config.yaml
n_layer: 14
d_model: 640
n_head: 15
n_kv_head: 15
head_dim: 64
d_mlp: 2560
vocab_size: 16384
activation: "tanh_gelu"
norm: "layernorm"
norm_place: "pre"
norm_eps: 1e-05
positions: "learned"
qk_norm: false
attn_scale: 0.125
bias: "all"
tie_embeddings: true
parallel_block: false
init: "trunc"
init_std_qkv: 0.021
init_std_o: 0.0261
init_std_up: 0.0301
init_std_down: 0.0301
optimizer: "adam_hyperball"
lr: 0.00589
beta1: 0.9
weight_decay: 0.0
lr_head: 0.00381
grad_clip: 0.5
warmup_steps: 200
schedule: "wsd"
decay_fraction: 1.0
decay_shape: "linear"
final_lr_fraction: 0.05
batch_tokens: 131072
seq_len: 1024
doc_mask: true
train_tokens: 726100000
steps: 5540
dataset: "wikipedia_en"
Each number is 128 + 32 x the weight over its row's rms, rounded and kept within 0 to 255. Layers, rows and columns count from 0. The size above them is the row's rms in percent of the matrix's.

# layer 8 attention value, 960x640, rms 0.021, rows 237-255, columns 440-479
size [121 110 128 114 108 119 117 127 114 125 123 119 114 120 117 109 114 112 120]
[[117 131 111 128 170 113 114 112  91  97  39  98  55 188 115 113 134  99 133 158 181 110 145 128 115 161 107 109 138  63 215  67 156 167 118 156  99 122 143 123]
 [120 193 129 104 116 129  86 122 122 124 164 156 206  96  97 125 102  97 113 163 162 119 162 118 125  61 124  87 147  86 106  98 118 118  65 159  94 156 116 164]
 [ 89 146 137 120  77 170  94 169 164  91  90 162 171 154 109  71 112  93 114 144 182 156 122 105 141 105 132 182 127  96  46 120 124 100 127 104 170  92 200 123]
 [146 168 102 117 176  94 109 151 101 176 144  58 138 108 150 130 151 167 144 162 152 145 163 190 160  72 126 115 136  89 118 161 190 130 136  80 129 112  78 119]
 [125 120 118 155 126 179  79  92 133  92  73 111 110 116 122 135 125 143 187 173 165 127 162 101 144 135 113 156 114 122 184 132 155  91 116 128  94 115 127  98]
 [157 140  83 105 107  87 140 166  88  93  88 179  99 127 121 129 166 196 151 115 101 128 138  87 122 126 241 135 123 120 172  81 103 182  88  77  90 145 197 135]
 [142 165  87 162 108 153 100  70 107 143 132 111  74  90 143 108 138 105 114 120 157 191 156 116 161 141 148 173 130  64 190 119 126 166 176 151 180  70  95 107]
 [162 119 167 184 121 121 141  96 143 187 113 127  85 130 100 166 143 102 134 148 167 115 165 122 154 161  64 108 163 121  75  75  96  97 124 190 150 157 136 137]
 [123 184 132 177 131  74 145 155 124 118 141 123 124 137 158 159 144 100 151 162  86 121 119 132 150 156  96 139 147 208 116 142 172 141  94  85  99 157 149 122]
 [ 95  41  70 105 115 120 181 103 149 116 173 153 192 113 162 116 136 171  45  96  77 129 132 131 116 155 119 131 145 126 155 159 127 129 137 197 127 142 100 114]
 [ 81 115  84 131 119 118  71 114 123 133 111  28 148 110 143  68 110 117 119 126 124 124 169 100 131 131 139 102 111 118  91 138 111 115 138 140 108  98 141 129]
 [176 136  90  71 168 128 130 158 130 113  92 124 156 175 142 138 130 133 200 132 140  86 122 190  99 105 151 163  90 169 136  96  85 166 165 150 125 110  89 123]
 [ 91 142  95  86 126 175 136 156 113 131 110 146  94 117 131 145 119  97 145  92 118 184 125 127 103 183 201 138 136 175 151 122 155  99  67 127 109 113 171 117]
 [128 115 111 178 164 170 138  98  94 124 157 117  99  87 131 148 111 190  93  76 123 102 161 186 135 132 135 116  99 130 118 186 151 177 136  90  77 150 105 150]
 [138 120 127 135 107 168  95 159 128 108 143 109  90 105 127  90  47 161 124 165 132 126 147 130 167 181  48 214 118  67 159 100 177 104 139 180 133 104 147  81]
 [145  56 160 131 133 115  82 126 136 143 111 163  92 100 115 124 107  79 120 110 151 155 207  95 137 112  97  93 130 196 116 134  93 151  68  94 115 138  29  86]
 [161 157 161 187 120 121 191 144 105 131 144 148 116 148 117 127 151 103 166 163 168 112 104  96 137 128 142 148 186 112 167  97 150 124 179 183 116  92 119 114]
 [177  93 153 115 132 102 111 141 125 115 124 140 102 129 122 133  77 122 193 130 186 142 110 129 160 101 134 153  96 158 150 146 135  61 129 209 154 142 155 152]
 [135 107  91  71 132  40 131  93 132 183 192 126  84 136 103 174 109 110 168 119  33 156 167 188 111 104  94 117 130 130  83 152 161 111 144 129  87 144  85 147]]
# layer 8 attention output (transposed), 960x640, rms 0.0261, rows 237-255, columns 440-479
size [117 110 123 115 112 112 116 121 115 125 118 118 113 110 116 111 111 109 113]
[[109 103 134  94 147  77 151 128 159  94 138 121 113 158  84 185 131 122 114 110 123 122 140  86  94  97 119  79  87 115  80 128 133 139 144 149  86 125 113 161]
 [ 75 159 117 176 207 164  96 138 129 111 145 107 127 153 158 157 166 161 192 154 144  94 131 175  66 131 159  81 193 105 109 140 132 145 131 137 169 121 108  62]
 [ 44 151  96 104 115 172  35  72 106 150  85 151 117 137 187  55 180 150 159 143 141  81 133  60 136 128 112 158  92 174 154 149 136  78 175 150 113 144 108 171]
 [121  73 109 140 179 123 113 131 111  57 151 106 141  76 137 106 139 163 109  91 126 161 139 145 172  91 150 134 107  83 206 111 107  80 105  85  77 122 160 146]
 [169  98 132 113 113 151 127 122 175 141 101 125 152 145 157 137 152 121 112 132  84 176 107 111 135 151 105  81 129 119  94  80 144  53 103 180 124 131 131  96]
 [109 151 120 123 113 172 134  98 107 167 177 101 109 115 168 145 191  88 139 105  78 136 102 185 185  52 103 118 117  68 149 100 132 158 114 128 102 157 124 120]
 [117 131 169  95 107 123 149 140 145  74 116 143 110 111 104 158 109 111  90  63 133 137  55 128 124 166  84 120 120 125  70  48  94 112  96 144  77 116 154  58]
 [187 145  93 125 114 105 148 133 114 138 110 123 112 121 132 254  99 140 103  44 120 135  80 129 121 154 176 171  91  99 155 192 128  77 115 102 162 120  77 152]
 [136 119 135  90  78 146 153 156 150 193 170  98 147 146 129 133 101 124 114 134 119 128 106 125 153 100 144  87  97 133 170 106 151  98 155  95  79  87  96 115]
 [210 126 152  86 103  98 128 138 119   7 157 128 120 143 178 138 154 163  80 121 139 109  75  66 149 106 135 117 142 146 150 180 115 119 114  80  89 119 122 129]
 [106 154 122 143 116 156 109 108 151  19  87 164 142 105 156 152 204 117 135 158 125 109 117 128 121 166 102 161 156  88 160 153 112 127 126 125 138  92 130  74]
 [ 89 161 114  60 128 154 127 109  88 186 150 155  96 145 119 140  98 193 171 143 127 147 186  57 141 129 145  83  90 147 144 153 132 160 155 152 150 110 114  95]
 [ 79 116  79 137 106 131  95 104 139 130  85 130 113 100 143 180 148 114 203 110 126 147 110 161 130 112 144 110 162 118 144 151 110 132 165 134  81 131 101 148]
 [166 121 130 176 189 161 137 165 141  56 156  75 142 119 107  86 128 144  93 106 140  92 130 117 150 104 117 105 123 108 145 168 156  95  78 162  79 142  93 100]
 [221 102 131 125 138 146 111  84 150  74 179  92 116 117 193  96 136 167 111  94 111 117 106 120 147 103 128  88 166 139  75 132 149 110 132 135  95 117  88 164]
 [204 162 109 119 106  81 152 104 106  67 188 154 127 114 135 139 110 153 161 116 144 133 105 133 105  77  94  65 161 140 152 157 141 120  85 117 153 109 128 136]
 [121 140 157 142  59 155 103 144 116 144  99  47 142 120  92  80  94 111 134 157 118 159  41 177 178 145 104 182 112 159 129 109 115  80 140 158  97 135 133  92]
 [ 95 112 113 101 124 177 125 156 157 116 161 128 127 140 170  66 172 154 187 161 130 161 113 122 170 198 157 113 111  62 171 137 175 124 142 154  46  91 142 150]
 [146 132 126 111 116 114 132 185  64 147 126 164 161  49 123 130 119 146 159 123 154 121 157 105 146  80  96 105 147 137 169 187 127  83 174  96 113 103 167 100]]
# layer 8 attention query, 960x640, rms 0.021, rows 256-274, columns 440-479
size [ 97 100 101  85  96  99  97  89 103  96 108  99  94  95  89  99  95 106 101]
[[126  99  80 134 130 163  83 170 114 130 127 155 112 120 110 142 176 124 165 163 128  82 149 151 146 104 156 134 148 163 119  92  92  76 133 129 125 171 149 134]
 [ 99 114 121 114 103 152 129 153 123 130 127 110 187  97 183  70  89  74 120  93 150 131 127 115 166 122 136 129 125 171 151 147 137 177 196 140 147 109 198  53]
 [ 84 167  63 145 150  93 149 165 150 134 161  66 146 151  85 140  85  79 152 140 152  83 136 134 128 100 125  32 101 178 117 121  80 113 124 153 123 180 118 126]
 [158  77 108 152 146 173 121 113 101  94 140 145  84 115 164 157 156 119 121 155  81 130  88  92 133 162  75 150  95 110 147 135 132 103  77 137 144 129  99 176]
 [109 116  79  91 155 105 104 124 155 178 138 128 134 132  74 154 163 106 147 181 100 139 128 116 110 135 110  66 135 145 152  79 155  84  82  97 144 158 111 206]
 [ 76 148  66 182 110 187 100 102 112 168 142 103  96 180 139 101 132 142 117 165 114  58 128 189 175 103 109 157 138 154 155 102 168 109 132 143  71 147 134 116]
 [126 169  72 131 123 130 147 109 131 137 103 128 134 145 141 136 132 132 110 208 136 156 150  91 128 102 129 122  82 123  73  67 187 205 129 139 187 158 169  68]
 [187 141 144 146 106 147 114 153 104  97  82  85  96 153 114 102  78 105  91 120 116  49  74 143 124 149 101 210 197 125  92 120 124  92 175 122 129 155 115 124]
 [143 192 182 126 150 109 150  89  78 101 161 144  92 150 162 167 125 150  34 151  94 148 128 137 126  72 193 177  66 119 150 161 135 215 144 119  89 135 122 153]
 [121 145 134 184 146  93 157 161  88 129  82  92 123 120 127 165 123  85  94 109 201 148 160  97 141  68 104 166 124 164  99 156 165 104 109 108 173 112 135 103]
 [159 151 126 137  70 135 195  43 129 157 192  85  87 123 142 114  71 178 139 109 128 123 139 113 104  66 143 115  66 143 155 129 100 126 125 132 172 101 121 151]
 [ 79 149 145 139 201 112 131 171 160  97 159 173 146 130  98 112 163 123 158 133 149 131 146 101 113 128 130  82 115 171 119 181 169 142 128 145  87 209 159 139]
 [140 158 120 129 136 142 179 124 138 138 139  70 120 104 145 144 110 128  82 186  92 132 137 103  86 104 175  91  66  32 163 156 135 136 104  95 124 101 144 134]
 [139 150 106 162 157 139 150  88 114 110 133 108 134 134 145  87 102 125  82 110 152 148 168  42 116  69 159 146  64 103 132 146 147 188 116 141 148  77 162 132]
 [153 150 123 104 154 110 134 149  93 153 161 180 114 102 170  86 104 155  98 148 123 142  68 177 138 125 136  97  67 103 145 143 198 112 126 138 116 117  64 115]
 [149 166 141 165 164  89  99 141 153  98 163  59 152 127 121 135 139  75 117 179 126 128 124 170  88 109 134  73 139 118  95 156 157 122 162 147 112 127 111 111]
 [ 96 150 122 140 161  89 150 141 143  98 112 120 146 169 100 140 148 139 173 140  79 113  65 100 139 130 181 102 134 113 117 154 136  76 132 132 138  89 108 119]
 [ 99  92 143 133 172  76  95 194 171 104 114 109 182 144 104 125 169 155 152 196 144  75 130 104 143 189 133  79 191 180 103 175  49 133 134 150 146 123 102  43]
 [173 155 158 118 118 164  83 124 143 148 138 142 149 126 114 126 149 101 128 116 147 125 119 183 178 117 133 179 138  91 105 137 121  96 199 124 124 126 115  98]]
# layer 8 attention key, 960x640, rms 0.021, rows 256-274, columns 440-479
size [ 95  94  94  84  87  97  96  87 108  89  97  95  89  94  87 103 102 103 104]
[[194 139  78 130 111 124  94 113 127 130 121 152  82  92  95 114  82 123 121 165 136 112 136 188 152 151 102  98 174 131 151  44 139  99 173 145 124 166 146 120]
 [109 147 137 106 163 132 129  98 107 147 107 119 155 146 166 133 205 114 140  95  94  67 145 150  95 144 183 116  80 130 136 152 123 152 113 131 133 132 123 181]
 [127 114  83 162 166 110  80 183 159 155 111 137 102 164  51 143 127 141 158 145 115 160 148 172 140 120 158 127  89 124 181 134 127  94 143 153 127 117 127 118]
 [132 115 145 121 138 139 124 118 127 132 160 147  99 167 154 151 175 124 167 113 156 156 135  97 114 142 109 123 161 118 153 170  91 144 121 138  87 127 124 152]
 [158  99 107 144 139 153 118 173 183 153  94 144 107 114  92  73  88  84 142 163 148 184 123 115 137 151 144 124 133 108 125 133 124 134 136 148 160 128 137 154]
 [135 146  96 157 116 146  89 100 151 142 190  84 115  97 154  63 108 122 120 143  90 127 106  94 109 146 169 145 127 111 121 101 130 119  94 127  79 134  92 135]
 [129 148 154 123  99  89 130 123  81  97 148  97 111 165 185 226 130  65 127 162  86 138 130 135 136 136 139 148 104 136 123 133  99 149  68 118 125 114  98 146]
 [149 121 121 179 101 119 103 122 228 110  98 154 143  86  78 110  96  94 144 104 116  72  97 139 114 167 164 126 130 123 104  68 167 117 124  98 125 150 116 190]
 [153 156 167 207  90 134 183 133  91 112 142  92 161 127 151 177 104 101 114 159 146 104  17 111  85 158  87 157 137 117 126  95 111 121 141 122 129 135 106 120]
 [107 136 173 155 150  79 123  98  72 163 116  92 164 150 134 196 156 151 142  93 154  98  88 124 125  67 162 150  97 110 110 140 177 139 128 132 159 168 126 160]
 [167  65 146 133 136 141 128  85 124 124  96  51 106  73 195 126 180 124 142 121 113 161 157 123 131  79 129 103 108  98 105 121  92 138  85 104 123 101 103 176]
 [115 134 107 176 124  91 121 111 101  66 100 129 106 106 129 107 110 114 122 126 108 145 121  75 103 131 136 166 125 123 142 116 103 146 209 164 141 115 196 120]
 [147 149 136 143 128 118  94 107 130 126 145  88 143 175 119 118 164 148 157 139 195  87 162 161 130  87 124  69 137 132 141 122 111 138 128 142 163  98 162 184]
 [127 116 174 154 165  70 128 137 136 103 126 117 132 148 147 183 147 129 131  78 141 119 140  89 137  83 125 166  60 137 148 172  96 120 128 106 141  63  97 188]
 [121 137 152 138 127 149  95 105  76 160 164 148 117 126 167 100 136 142 107 179 169 114 115 171 135 108 159 103 108 129 149 146 130 121 123  81  84 116 145 105]
 [125 131 113 127 159 141 141 172 116 144 139 118 116 148 108  94 165 113 131 140 149 104 127 181 131  89 143 132 109 126 137 110 128 139  99 129 136  86 128  99]
 [104 123  97 156 136  50 133  82 134 108 153 157 151 142 130 146 138 125 157 191 185  58  91 122 134 100 144 138 142 157 154 139 130 172 160 146 109  97 151 117]
 [132 124 123 129 152 100 142 149 162 156 107 123 178 122 143  80 105 120 137 132 129 111  90 163 118 115 165 151 119 184 137 161 119 145 170 170 156 146  85  98]
 [164 146  68 145 133 191 121 203 143 148 158 182 114 116 111  74 139 162 167 102 156  94 139 124 137 121  66 128 149 108  94  97 190 109 138 155 148 166 139 117]]